Weights of a small transformer language model.
Training: a variant of Adam for these matrices, 369M tokens, 11271 steps.
Each number is 50 + 12 x the weight over its row's rms, rounded and kept within 0 to 99. Layers, rows and columns count from 0. The size before them is the row's rms in percent of the matrix's.

# up: layer 2 MLP up, 768x192, rms 0.0699, rows 618-717, columns 128-159
# down: layer 2 MLP down (transposed), 768x192, rms 0.052, rows 618-717, columns 128-159
up618 059:50 52 45 44 68 47 35 65 53 44 75 32 52 51 69 65 50 36 41 54 55 41 54 40 48 45 67 54 36 77 65 50
down618 075:41 56 73 51 17 63 54 48 38 69 31 45 42 38 45 60 58 42 38 48 65 49 33 55 56 56 48 49 61 45 49 43
up619 123:66 62 58 54 49 50 57 51 78 52 34 65 42 45 40 35 50 44 70 43 45 48 57 38 75 45 60 35 41 46 49 47
down619 132:42 58 41 44 63 63 45 47 66 47 41 64 56 28 47 47 49 65 65 49 18 50 50 44 64 35 54 52 59 50 40 71
up620 102:59 53 39 48 51 57 53 38 61 34 61 67 35 45 64 46 52 61 58 61 35 47 64 63 49 41 43 40 62 32 44 52
down620 097:52 59 58 34 37 72 50 44 64 41 56 54 68 48 77 58 69 41 42 57 60 50 66 38 52 46 50 55 48 60 45 43
up621 089:62 66 51 51 71 59 49 40 60 29 52 65 42 42 39 47 47 48 62 71 29 45 47 44 52 58 35 38 36 68 57 62
down621 078:57 57 75 70 61 58 38 33 46 30 42 65 34 57 33 60 44 45 46 54 37 37 61 44 53 56 37 50 40 52 36 71
up622 085:49 54 45 44 53 34 45 48 57 44 43 53 51 45 19 59 59 37 31 60 60 49 64 55 48 76 57 55 74 53 57 68
down622 090:54 48 56 52 29 60 62 54 48 54 47 37 39 58 75 45 36 65 72 41 38 46 37 42 58 18 48 37 36 60 50 43
up623 097:65 50 38 51 51 54 58 34 70 25 62 58 56 36 68 35 61 58 53 60 39 56 57 56 45 60 47 32 36 60 56 55
down623 067:44 43 53 60 67 45 38 31 38 54 73 70 24 59 76 53 59 41 72 41 46 62 62 56 53 35 22 24 46 35 49 42
up624 105:56 47 27 71 70 44 60 42 66 36 61 57 53 23 70 51 49 55 57 51 38 34 69 54 51 50 60 31 42 49 66 38
down624 098:55 53 56 51 51 46 58 63 50 48 32 59 68 36 56 68 63 61 52 53 18 50 65 45 64 49 37 61 58 53 37 51
up625 085:59 46 45 55 44 70 50 45 62 52 46 36 56 67 84 49 53 57 45 59 49 66 44 50 58 22 56 58 53 57 64 69
down625 096:39 33 57 54 55 61 57 58 39 46 48 48 39 48 64 46 71 50 81 55 45 85 46 59 42 41 51 62 77 40 39 47
up626 114:67 54 39 64 70 71 52 52 64 39 72 77 49 43 55 32 67 61 54 62 46 48 66 65 55 42 48 38 41 46 55 53
down626 067:66 50 41 44 70 66 68 50 49 59 67 46 36 44 50 46 69 49 40 51 43 49 47 83 62 33 41 43 51 44 55 48
up627 072:34 37 58 55 36 48 30 54 50 60 65 39 48 50 43 78 44 47 40 63 62 49 45 34 52 54 49 62 48 71 58 49
down627 088:56 51 61 42 54 68 67 59 45 58 12 47 50 59 46 56 42 51 60 50 59 40 56 50 59 59 31 69 72 40 31 60
up628 096:62 63 38 65 53 70 46 47 59 23 63 55 51 38 34 30 37 63 48 66 60 48 54 54 61 50 51 38 43 40 59 65
down628 089:64 58 54 54 44 43 28 45 62 17 53 70 61 39 41 42 33 65 40 61 54 53 60 51 59 44 50 47 52 41 59 62
up629 107:49 49 21 57 71 51 52 49 63 41 52 59 39 49 49 40 46 58 52 55 61 43 63 32 56 51 49 38 40 53 62 36
down629 082:65 44 46 51 62 65 59 64 57 63 44 35 53 45 40 52 57 42 29 36 48 61 64 53 72 52 58 42 82 34 29 69
up630 081:37 55 52 39 46 70 47 38 52 63 47 64 51 51 58 48 41 39 63 51 51 47 46 33 49 63 54 48 40 70 37 53
down630 068:46 43 36 51 54 40 51 55 60 46 64 37 46 47 55 42 65 42 45 45 53 56 40 52 59 45 52 25 71 23 50 54
up631 099:64 57 36 50 73 67 43 43 53 41 60 56 69 41 38 26 43 52 65 55 29 54 51 48 49 42 68 34 43 51 56 41
down631 091:57 66 42 48 45 59 54 40 56 57 48 67 56 50 44 50 55 50 83 48 28 61 46 44 49 49 57 76 40 40 49 57
up632 095:57 47 47 53 50 52 49 36 61 31 48 46 68 36 66 27 60 47 45 68 54 42 50 42 61 57 62 51 51 45 66 38
down632 104:64 53 55 52 44 46 37 48 52 41 41 60 74 31 54 42 57 54 34 70 42 46 48 34 77 70 51 63 69 50 51 28
up633 088:57 43 37 70 62 52 50 42 49 11 69 56 49 59 52 34 47 63 49 69 49 56 53 54 53 49 52 38 51 46 60 58
down633 099:46 31 46 68 52 51 35 46 48 04 51 56 42 55 56 54 51 62 55 69 41 59 56 57 63 41 61 41 47 37 50 74
up634 093:60 44 58 39 48 41 32 32 62 58 63 34 41 47 64 58 31 32 26 41 64 62 77 50 56 61 46 49 53 55 47 49
down634 118:27 44 60 63 44 55 57 66 43 23 36 78 59 51 34 49 68 66 61 60 44 36 28 46 58 34 52 42 52 53 49 61
up635 083:56 62 46 45 40 65 49 60 41 46 55 40 47 41 67 60 50 64 49 60 53 43 52 40 60 52 56 47 53 51 63 47
down635 097:41 43 53 57 56 41 60 35 57 49 54 60 50 53 30 43 44 34 53 46 52 55 33 64 38 49 41 53 47 63 40 47
up636 070:63 28 35 47 57 30 46 52 41 40 64 50 41 49 51 41 33 44 44 59 35 52 29 49 60 64 45 42 38 49 58 54
down636 063:50 75 62 47 49 73 61 72 50 46 55 41 39 36 59 66 47 31 58 36 54 62 55 35 42 21 60 33 55 48 40 42
up637 083:39 52 49 62 53 50 50 46 64 55 61 34 47 49 60 46 61 54 65 71 64 24 65 39 60 45 53 50 39 40 55 53
down637 070:48 62 75 33 56 38 54 45 60 31 66 56 48 53 43 63 48 37 48 47 45 48 54 56 35 43 65 71 53 66 16 37
up638 098:55 38 41 52 60 66 49 47 67 37 68 66 56 44 73 38 54 54 54 57 36 43 42 64 58 42 46 36 53 50 50 43
down638 068:63 68 70 53 51 53 60 56 53 34 42 67 46 43 60 58 45 35 52 75 48 50 47 75 49 55 45 44 61 49 39 52
up639 130:59 39 41 45 67 37 57 56 52 36 53 32 63 50 14 38 58 46 54 50 52 28 52 51 53 53 62 32 51 57 50 54
down639 141:69 72 45 49 54 46 43 38 53 45 28 87 69 53 58 24 42 66 53 40 29 55 49 49 50 51 49 51 44 63 27 60
up640 091:37 66 66 37 40 75 48 44 50 47 48 51 59 60 65 36 42 39 54 38 67 51 59 47 57 59 42 46 31 48 51 51
down640 119:41 33 35 47 55 26 52 62 49 44 48 53 50 43 35 61 66 64 48 55 51 61 29 53 66 38 54 44 65 46 51 42
up641 100:50 55 65 65 50 49 51 41 43 82 54 36 46 23 29 72 50 47 31 45 58 45 42 44 54 58 31 52 44 61 39 67
down641 129:40 50 33 36 46 54 56 60 54 20 39 61 56 81 65 37 60 62 68 53 46 47 60 55 59 57 61 43 56 45 61 39
up642 091:55 55 44 67 55 61 63 59 74 41 77 57 57 25 42 25 57 51 73 60 40 45 47 46 60 46 60 38 46 56 72 53
down642 107:55 72 51 56 43 50 64 37 70 41 58 72 70 40 45 44 62 48 59 49 26 56 52 56 59 37 51 77 42 49 40 64
up643 118:72 54 32 27 63 36 39 33 63 43 56 62 68 55 52 46 66 57 57 51 47 41 42 54 41 57 47 35 44 64 59 62
down643 114:40 58 42 49 53 52 54 36 46 21 40 61 71 52 70 37 52 41 63 41 29 52 63 44 34 63 47 50 50 38 56 34
up644 080:43 61 52 49 41 60 37 56 48 20 77 66 59 61 34 39 58 62 68 37 54 52 61 44 62 51 69 31 45 27 60 65
down644 087:54 65 49 25 38 66 36 40 49 25 42 75 46 59 48 39 57 57 46 43 42 39 53 49 60 43 69 42 48 41 52 50
up645 143:64 42 38 44 61 48 56 38 61 23 56 52 77 56 25 43 63 53 75 52 38 48 58 58 62 50 53 31 43 49 53 52
down645 129:48 60 53 49 44 42 37 51 66 60 44 63 39 54 77 54 23 39 35 23 56 71 51 39 37 40 33 59 71 38 45 57
up646 095:56 56 42 40 54 70 53 47 43 72 56 48 39 24 30 59 73 42 42 56 54 47 31 60 49 37 52 52 46 61 53 62
down646 121:48 40 57 58 49 34 50 51 48 20 42 60 58 72 70 43 42 66 59 40 53 55 62 39 49 61 48 51 58 38 42 36
up647 094:63 47 31 39 58 61 58 41 70 52 60 59 69 58 64 27 49 47 68 60 44 37 68 57 45 42 60 40 49 56 68 49
down647 101:71 34 43 37 52 57 78 61 38 56 54 60 61 44 57 49 54 47 65 50 33 61 75 49 50 51 59 51 53 44 63 56
up648 114:57 67 50 31 45 62 46 56 65 48 54 54 82 56 45 53 40 69 42 57 56 53 41 52 57 41 54 44 51 58 48 64
down648 109:47 51 58 52 72 50 42 44 36 50 50 36 37 46 62 52 60 44 70 43 31 40 29 52 42 46 53 72 66 45 48 39
up649 106:62 47 22 60 53 60 43 57 46 24 50 47 58 61 39 41 60 73 58 63 47 49 45 37 63 70 50 37 32 53 37 31
down649 090:49 38 33 54 50 56 20 58 36 25 46 39 64 49 39 53 59 80 68 66 46 53 46 37 54 38 64 63 51 48 43 45
up650 151:47 48 36 46 50 59 62 41 65 35 57 59 56 29 57 51 68 60 53 55 51 47 56 40 44 52 54 47 63 45 53 59
down650 166:48 25 51 71 39 63 59 54 59 55 58 43 38 45 60 59 81 48 34 54 79 40 37 55 30 45 57 51 57 58 56 81
up651 096:52 49 56 52 62 63 38 39 54 31 61 70 43 40 63 44 61 55 61 59 65 49 45 48 56 57 51 40 45 43 63 69
down651 098:44 33 65 43 60 72 26 45 51 22 56 79 45 40 62 57 52 45 64 58 62 44 60 49 65 47 56 61 50 42 44 68
up652 092:40 34 54 51 62 64 42 41 57 63 48 44 58 36 59 55 43 60 44 52 32 45 73 35 68 63 56 32 43 68 45 41
down652 080:54 66 54 56 47 52 52 58 57 43 56 61 54 45 62 52 61 53 62 32 64 47 27 51 57 45 51 40 69 38 50 51
up653 094:48 56 42 48 53 50 44 31 69 36 61 52 43 54 19 40 52 55 51 35 40 53 44 60 54 33 52 36 40 75 58 72
down653 072:59 63 58 58 53 48 41 35 66 36 67 70 56 65 30 40 59 43 60 16 43 72 55 57 53 63 55 23 58 55 41 35
up654 125:43 68 51 46 50 46 37 55 48 66 49 48 54 60 48 60 44 31 54 52 55 47 44 48 50 63 49 51 31 56 50 29
down654 152:55 17 50 65 54 52 51 44 49 19 48 58 32 57 63 45 61 46 40 49 54 40 55 59 50 54 47 43 55 43 57 62
up655 100:72 50 28 53 69 54 49 41 73 39 77 57 59 48 60 43 55 64 59 57 46 45 52 43 44 53 49 40 20 44 59 43
down655 067:41 35 48 38 26 68 54 43 50 45 43 54 59 61 32 51 63 60 53 18 43 36 51 45 47 63 44 61 47 53 33 50
up656 096:50 55 59 59 42 44 51 44 54 69 58 41 51 82 57 52 58 41 34 45 39 29 30 63 40 55 50 44 57 58 42 21
down656 101:41 47 50 57 68 53 38 48 52 10 37 74 38 33 55 59 35 45 45 48 61 55 63 32 62 44 49 53 34 30 47 76
up657 078:40 51 48 49 59 76 47 61 57 52 37 39 77 62 52 37 52 58 63 52 42 52 28 44 36 56 58 42 52 53 42 69
down657 093:48 51 50 56 43 27 58 46 44 46 63 64 30 43 49 54 48 40 45 44 75 63 61 52 65 59 55 43 56 44 54 29
up658 111:70 55 47 49 58 56 34 56 35 55 40 51 46 28 48 42 51 39 42 44 58 34 47 59 44 54 47 43 33 43 73 43
down658 099:56 48 61 31 56 56 33 56 54 55 54 41 45 28 50 44 55 50 44 62 65 60 43 56 55 48 48 40 33 45 48 47
up659 065:46 62 49 43 32 67 74 31 23 52 34 68 57 51 49 32 67 50 63 36 62 48 58 61 38 52 44 49 61 36 57 61
down659 081:35 34 44 44 60 24 46 52 50 52 53 41 37 43 48 80 25 42 34 61 62 55 36 49 48 58 56 82 66 55 67 39
up660 151:50 51 50 57 52 50 57 42 53 32 47 61 28 40 50 29 60 41 64 47 47 48 64 45 61 44 63 31 50 33 60 40
down660 178:42 64 31 42 77 37 38 49 67 35 55 54 61 47 58 40 41 61 72 55 28 58 43 51 43 46 67 65 51 51 41 51
up661 120:64 62 43 46 72 50 48 43 61 53 48 42 54 47 33 41 48 56 50 57 46 54 52 50 52 34 50 36 43 63 52 51
down661 114:60 34 35 56 53 60 61 45 63 74 32 64 62 40 49 31 52 68 62 51 27 48 48 51 54 42 45 60 36 47 25 49
up662 096:44 41 50 48 51 61 60 61 53 39 56 61 66 60 34 50 50 34 52 49 49 53 73 45 37 39 55 50 48 54 47 27
down662 081:44 55 35 56 25 49 53 52 47 27 59 33 47 58 80 40 66 46 46 56 63 36 55 38 71 53 52 23 59 29 42 56
up663 089:63 52 16 53 66 59 58 45 64 39 68 55 62 38 55 37 48 61 51 59 54 48 55 61 45 42 60 31 42 46 74 43
down663 064:51 52 42 35 22 56 60 73 42 67 39 25 52 56 50 54 70 18 50 56 59 54 51 65 50 38 39 54 69 49 56 54
up664 088:55 46 62 22 54 40 44 46 66 60 61 37 73 34 52 59 41 46 45 36 61 52 59 42 75 52 46 57 52 60 35 44
down664 104:47 50 43 66 48 54 54 60 31 42 47 69 23 72 51 41 69 57 54 65 47 51 41 49 27 32 51 50 57 28 58 54
up665 116:63 51 20 57 55 54 56 49 66 36 60 63 57 50 60 32 52 56 54 60 48 54 54 65 52 51 49 26 44 53 59 55
down665 077:72 58 27 29 29 63 66 48 66 52 39 40 50 39 45 41 59 50 57 58 61 51 40 62 61 55 43 55 54 57 37 52
up666 093:56 45 35 68 47 47 53 42 73 38 78 54 52 43 67 44 62 59 55 57 51 45 66 49 60 35 56 39 63 47 53 25
down666 099:46 53 64 50 29 47 55 46 57 35 49 63 68 41 59 65 60 65 43 61 40 70 60 45 77 34 52 68 58 49 43 31
up667 098:59 59 52 38 76 26 51 40 46 45 38 34 45 41 52 48 60 70 48 52 49 56 55 59 47 44 51 52 53 57 55 34
down667 122:48 38 47 62 26 72 49 63 56 52 66 54 48 57 40 48 33 32 42 50 45 42 53 50 54 62 40 51 39 52 42 63
up668 100:42 52 66 45 54 59 57 29 50 56 56 58 66 52 37 47 36 42 43 49 73 47 60 54 67 41 58 40 46 51 40 60
down668 131:57 42 30 50 48 36 49 72 61 47 43 34 26 50 61 51 68 60 60 48 34 66 41 49 31 53 46 55 58 53 58 46
up669 110:66 39 27 54 62 51 56 41 67 44 48 45 44 58 41 49 52 60 51 56 39 35 40 57 53 41 41 29 48 66 56 55
down669 079:62 32 45 48 50 46 44 72 66 75 51 41 34 47 56 50 48 52 58 54 40 37 61 44 56 55 46 56 54 47 54 52
up670 097:40 61 59 54 55 42 45 32 59 61 48 59 38 57 44 43 40 34 33 44 33 53 44 44 67 67 39 41 41 58 36 35
down670 104:49 45 45 57 40 57 49 55 56 39 44 42 54 38 60 64 74 53 42 48 62 44 35 44 26 25 60 49 60 53 57 71
up671 078:59 70 42 37 57 60 40 27 55 43 50 65 56 41 39 45 67 69 56 69 44 36 54 49 47 52 34 54 42 43 67 55
down671 087:63 51 69 52 69 49 52 39 32 64 50 43 26 40 54 66 33 58 50 53 55 16 62 52 38 46 51 80 45 69 31 53
up672 119:48 36 52 67 60 70 50 64 56 54 56 46 41 38 47 51 40 43 25 46 54 22 58 33 62 73 58 30 30 48 54 40
down672 136:49 55 52 42 37 64 48 38 54 47 29 51 61 60 54 46 71 63 94 51 52 87 42 62 40 42 43 76 63 45 36 62
up673 083:31 54 56 68 50 57 62 60 60 36 63 56 23 46 53 52 56 42 43 55 49 32 36 45 61 32 51 58 57 34 59 54
down673 102:68 52 42 38 63 58 38 51 29 63 38 34 72 61 45 57 42 47 64 51 44 66 53 57 35 71 43 56 41 65 42 55
up674 108:63 47 34 44 59 52 59 50 53 41 53 72 53 54 34 32 42 59 61 53 37 64 52 51 48 36 57 30 42 44 59 48
down674 090:23 45 58 59 39 52 52 47 49 62 30 68 54 38 50 46 59 36 40 35 53 50 65 33 46 69 73 49 48 28 58 40
up675 096:51 54 49 52 54 65 62 38 69 40 43 59 30 65 47 36 63 50 65 66 58 42 50 56 48 40 57 38 32 63 64 72
down675 093:43 42 55 52 52 57 66 55 73 31 46 54 37 63 44 40 62 44 57 71 44 33 64 50 47 49 68 44 44 58 43 67
up676 082:63 63 38 53 68 79 58 34 84 23 66 52 53 34 50 45 66 46 58 57 49 42 52 36 47 58 47 42 31 38 54 50
down676 102:55 60 52 50 53 64 55 38 63 23 42 62 64 36 46 55 57 57 41 70 36 34 53 39 45 51 46 61 45 45 47 56
up677 095:59 64 52 37 38 64 60 53 49 45 59 53 32 75 54 56 74 45 51 40 48 47 52 57 42 66 55 42 51 68 53 39
down677 080:60 54 46 49 65 63 39 62 54 43 51 78 57 44 65 55 24 49 50 54 51 74 33 42 83 44 35 53 46 47 26 50
up678 104:49 54 46 46 48 52 69 56 44 52 45 41 33 32 53 43 77 41 69 45 59 49 65 53 63 45 45 55 64 43 47 61
down678 089:44 81 70 38 58 23 44 55 40 19 49 55 54 47 61 66 11 35 41 39 52 54 52 62 75 53 40 38 59 52 47 37
up679 109:50 56 58 55 61 61 44 44 45 29 46 62 37 52 36 44 52 41 46 40 33 43 65 43 56 64 48 43 35 51 52 42
down679 122:56 45 49 33 29 26 53 58 60 76 52 52 62 53 56 60 62 54 54 47 59 67 25 62 51 42 58 51 65 27 48 52
up680 106:61 58 34 42 56 57 60 53 61 47 64 65 72 43 66 34 71 53 66 69 51 35 53 70 47 43 54 42 54 56 78 47
down680 121:62 62 56 41 57 67 69 46 43 37 70 64 53 56 66 24 67 62 59 75 45 56 67 72 58 47 51 50 53 50 63 52
up681 104:66 60 59 58 60 43 37 51 60 60 55 48 58 28 46 41 69 41 30 48 42 30 62 58 69 63 46 56 30 66 45 15
down681 126:58 37 56 50 31 47 62 58 34 31 53 37 22 76 66 51 43 57 38 45 69 61 33 57 32 56 47 17 42 47 58 70
up682 075:48 53 53 49 37 45 45 23 53 65 46 56 43 59 61 59 70 40 46 45 51 62 31 49 51 37 27 58 52 39 34 64
down682 073:55 60 48 62 57 56 50 66 44 22 63 40 39 60 51 45 48 49 50 43 41 57 67 42 22 57 64 21 63 49 53 49
up683 106:58 56 39 62 53 47 52 40 65 23 56 53 47 52 40 52 55 53 43 57 38 50 44 49 48 52 55 41 27 58 68 55
down683 078:56 39 62 60 46 47 50 50 57 41 41 68 67 64 57 56 55 53 41 22 52 52 56 47 37 56 51 66 32 49 52 62
up684 085:58 30 36 56 49 60 49 62 53 61 57 60 77 44 60 30 49 65 80 40 66 58 63 52 53 30 50 41 57 51 44 40
down684 114:42 71 65 78 49 68 54 58 42 51 54 50 48 55 35 55 55 29 21 57 99 47 36 56 33 60 44 47 39 45 44 51
up685 106:69 56 32 47 61 58 61 44 72 39 66 65 45 47 63 33 47 46 54 65 55 40 60 69 53 49 56 34 40 48 65 49
down685 088:75 61 46 54 52 62 64 47 62 44 50 72 58 51 64 25 62 48 54 51 34 52 45 51 65 43 64 38 65 47 40 44
up686 097:61 41 48 47 62 53 56 39 63 37 61 51 51 35 56 43 53 52 57 59 50 65 58 47 38 37 59 39 60 51 50 48
down686 094:43 49 71 44 46 37 50 36 52 49 57 53 62 37 66 63 49 48 52 49 47 77 63 48 41 43 45 50 60 42 21 43
up687 112:56 46 56 43 46 58 68 56 60 68 52 53 43 46 58 43 82 52 41 47 68 42 69 39 57 56 50 36 55 37 46 34
down687 118:60 49 37 51 57 38 52 58 43 12 39 78 68 47 48 35 21 36 62 56 43 75 42 64 63 33 54 44 56 34 54 53
up688 115:62 47 11 51 73 58 53 48 80 35 72 55 53 42 51 43 51 50 53 64 58 39 46 46 53 41 47 24 30 48 62 60
down688 097:42 64 53 47 44 42 31 64 39 30 58 54 54 45 46 65 40 58 27 46 62 47 58 41 67 60 30 43 34 44 39 65
up689 086:54 44 46 41 73 39 51 49 58 51 50 26 74 53 28 36 24 63 41 49 53 53 39 59 51 71 38 49 38 52 49 64
down689 073:50 39 55 37 31 42 63 45 50 42 63 43 42 58 67 37 60 42 59 54 66 73 50 61 53 61 23 39 59 45 33 50
up690 078:48 55 48 52 54 76 42 53 73 45 59 68 55 47 67 38 56 60 39 71 44 51 31 55 60 27 40 53 62 47 53 58
down690 071:51 45 50 43 43 55 51 54 45 68 54 53 47 74 51 55 50 67 63 41 49 76 59 45 63 39 47 78 42 46 52 78
up691 099:74 75 59 53 54 50 36 43 49 44 53 52 40 58 34 72 56 50 29 53 69 39 43 44 66 36 51 43 45 54 43 55
down691 118:33 43 45 37 57 50 54 54 41 66 54 50 62 45 64 42 38 54 69 47 44 51 51 62 27 63 50 63 67 63 41 46
up692 103:49 46 48 48 54 67 71 62 64 30 42 71 46 64 80 51 70 48 67 46 41 54 53 42 59 58 70 39 61 49 48 53
down692 093:49 43 46 58 49 62 56 56 61 36 63 47 44 41 54 58 45 49 62 52 21 36 51 39 84 48 43 34 58 48 55 48
up693 112:52 45 56 51 68 62 48 52 57 48 59 64 49 39 54 50 44 69 40 57 50 42 44 55 63 61 52 43 36 52 53 29
down693 105:53 31 51 43 74 40 62 61 42 62 50 59 76 41 44 40 62 44 41 49 62 52 53 59 58 53 61 15 42 49 42 32
up694 095:63 45 41 61 53 65 56 45 62 47 56 61 61 41 56 44 55 69 63 60 61 37 56 46 48 46 70 37 51 57 59 56
down694 093:52 45 62 35 38 65 43 43 54 45 52 65 54 40 67 56 48 62 66 64 43 49 48 43 75 46 59 49 70 56 46 55
up695 112:64 44 31 53 71 61 51 35 74 43 62 56 37 49 61 44 54 54 52 64 48 51 48 66 58 43 49 29 35 60 70 61
down695 074:42 42 41 48 40 66 43 59 51 52 42 43 39 46 49 78 56 57 63 56 56 85 59 53 72 33 59 58 55 56 43 50
up696 098:59 54 25 44 52 62 68 29 68 35 67 57 49 45 55 30 52 57 57 67 42 45 48 58 52 59 53 33 52 53 76 46
down696 102:39 44 49 47 46 51 52 25 65 29 61 67 44 53 65 36 58 62 56 69 43 54 57 58 60 47 40 49 57 64 56 46
up697 114:54 58 40 50 44 30 54 50 55 47 61 57 31 59 55 38 48 57 57 66 51 59 40 64 64 48 51 36 55 59 62 32
down697 138:49 52 61 53 50 44 61 40 35 52 26 50 47 45 26 33 46 46 51 45 38 56 49 48 55 67 54 55 47 42 37 55
up698 112:56 46 40 36 48 58 55 48 64 31 67 72 60 38 52 41 62 54 45 60 37 47 45 60 61 53 55 31 25 71 49 41
down698 075:55 41 61 18 49 61 64 65 36 29 41 66 50 54 45 60 71 54 62 58 50 45 38 36 68 54 38 38 43 54 27 34
up699 081:40 74 49 45 55 63 61 33 66 32 57 77 50 58 53 35 66 62 58 62 70 50 46 42 43 57 52 43 21 55 47 54
down699 105:48 65 47 45 45 60 50 37 55 31 48 75 50 54 58 37 67 57 60 54 50 57 56 37 50 50 65 49 39 40 33 61
up700 099:55 44 49 48 51 50 27 42 60 18 50 25 50 06 57 55 57 35 47 65 57 39 49 33 69 80 71 47 50 46 40 52
down700 093:39 49 58 50 50 53 56 45 22 50 44 72 46 75 49 63 45 63 57 48 44 55 48 57 16 48 37 25 70 40 51 56
up701 081:37 41 46 52 50 75 20 69 51 39 50 49 39 40 50 51 50 51 41 62 57 49 66 45 65 61 47 48 54 65 56 51
down701 082:71 45 49 45 57 38 71 34 31 48 41 58 53 56 50 40 64 53 51 35 55 52 41 54 44 50 52 28 59 26 45 43
up702 118:66 58 40 45 54 42 65 37 59 40 68 58 47 47 58 35 45 67 53 51 47 36 59 65 50 53 46 26 45 44 60 40
down702 095:61 24 54 44 60 50 59 36 45 48 63 43 52 44 54 54 63 51 40 63 51 40 53 68 72 47 55 55 58 48 43 41
up703 116:46 52 55 56 63 41 30 47 43 41 51 35 56 31 40 48 24 40 56 58 49 33 60 52 62 56 37 39 34 66 40 46
down703 136:46 27 40 53 43 62 60 61 66 47 55 48 34 68 40 53 74 46 34 39 64 64 53 57 64 53 55 42 57 38 58 46
up704 088:49 31 43 68 32 59 54 54 42 23 42 51 55 60 40 43 68 45 65 43 45 57 68 45 47 55 34 60 55 64 64 40
down704 083:45 49 60 49 78 43 52 45 49 74 54 47 46 54 60 44 45 64 78 55 34 33 36 37 55 55 58 34 36 54 23 53
up705 103:45 52 63 68 60 42 43 60 68 38 57 75 57 52 45 42 31 41 29 50 58 40 17 46 46 60 45 32 30 63 46 29
down705 078:60 41 68 52 40 52 43 24 64 22 54 70 39 42 59 42 35 57 41 49 59 44 49 52 53 62 61 39 54 62 38 46
up706 120:59 47 33 53 62 51 44 54 71 35 71 57 57 37 55 41 44 49 56 56 46 46 71 42 52 53 56 40 37 46 57 51
down706 094:52 49 61 43 37 38 30 52 35 46 51 63 58 48 51 64 49 29 50 46 32 40 84 54 63 60 55 70 40 40 40 50
up707 095:60 51 35 40 53 49 63 45 58 27 54 60 38 60 78 40 52 38 56 62 40 58 51 50 30 29 53 38 44 33 40 61
down707 081:62 37 55 45 54 40 46 66 58 28 54 57 48 65 52 48 45 42 64 31 56 64 46 66 58 54 20 31 49 49 41 44
up708 089:59 37 34 58 48 48 45 55 48 35 46 83 47 63 57 27 52 49 51 36 52 51 46 46 35 55 60 52 32 36 57 44
down708 084:57 62 50 24 66 31 54 38 63 77 63 48 46 68 49 58 48 23 46 43 52 53 66 54 65 53 52 35 54 27 34 56
up709 115:36 64 60 53 69 36 37 48 53 50 56 42 59 13 54 54 63 40 37 65 39 20 60 49 78 66 45 52 68 65 60 41
down709 134:61 48 41 48 30 76 51 58 42 35 48 52 33 76 60 53 44 56 57 22 60 68 35 62 15 53 49 33 34 42 37 72
up710 148:64 64 40 51 53 45 53 54 50 45 54 75 33 53 51 41 57 68 48 58 35 53 62 59 61 34 48 29 36 54 61 45
down710 123:58 37 35 53 44 59 52 55 59 57 23 60 36 43 43 38 51 60 42 46 44 34 56 58 52 59 49 51 41 45 34 62
up711 092:42 73 37 48 44 49 32 38 51 38 45 47 36 53 43 52 41 62 40 48 49 23 66 58 48 45 53 55 34 56 21 61
down711 074:48 39 78 47 44 42 57 61 43 31 59 36 55 65 66 47 49 14 57 36 36 58 31 32 46 51 36 40 65 34 58 50
up712 080:29 64 47 51 47 22 51 59 35 13 60 57 43 75 57 36 48 61 46 58 36 54 51 59 32 63 57 58 55 50 51 72
down712 106:65 39 56 42 44 74 52 39 70 83 48 45 59 37 49 58 59 28 51 32 55 54 48 47 68 43 46 30 44 53 44 32
up713 100:47 52 39 64 55 82 49 50 64 42 72 54 52 45 60 51 57 52 48 63 60 47 45 43 63 64 56 39 41 45 52 41
down713 092:57 53 61 50 38 72 53 47 33 33 36 70 67 73 63 70 56 51 33 60 45 66 54 42 73 62 42 58 59 25 48 49
up714 108:74 63 22 47 53 53 65 40 64 38 78 67 53 50 50 20 47 57 63 51 59 43 46 67 46 49 61 38 46 42 69 63
down714 119:64 52 35 45 34 59 66 42 54 40 76 62 53 47 44 30 58 61 62 49 46 56 65 72 51 51 47 45 55 47 65 59
up715 111:61 55 22 60 62 57 53 50 65 38 75 65 55 38 51 31 54 49 47 69 45 43 73 47 66 37 58 25 47 49 57 42
down715 080:62 63 35 43 56 54 55 44 61 51 62 52 41 35 52 39 53 47 46 60 33 43 43 35 73 34 51 45 50 59 36 45
up716 076:64 47 54 69 37 65 45 43 58 52 47 44 61 41 49 56 28 46 41 69 51 43 45 46 48 63 56 47 35 40 46 55
down716 067:49 62 29 30 47 43 54 40 40 48 70 47 50 66 43 31 62 60 62 27 53 48 50 65 58 38 52 49 60 74 48 50
up717 121:60 77 45 43 71 55 42 58 67 52 59 63 61 59 29 52 46 72 36 76 49 41 45 46 42 39 45 54 12 62 41 58
down717 124:54 47 54 48 57 62 45 27 54 34 42 43 58 54 60 44 48 52 94 57 39 47 54 51 59 64 36 43 39 39 44 50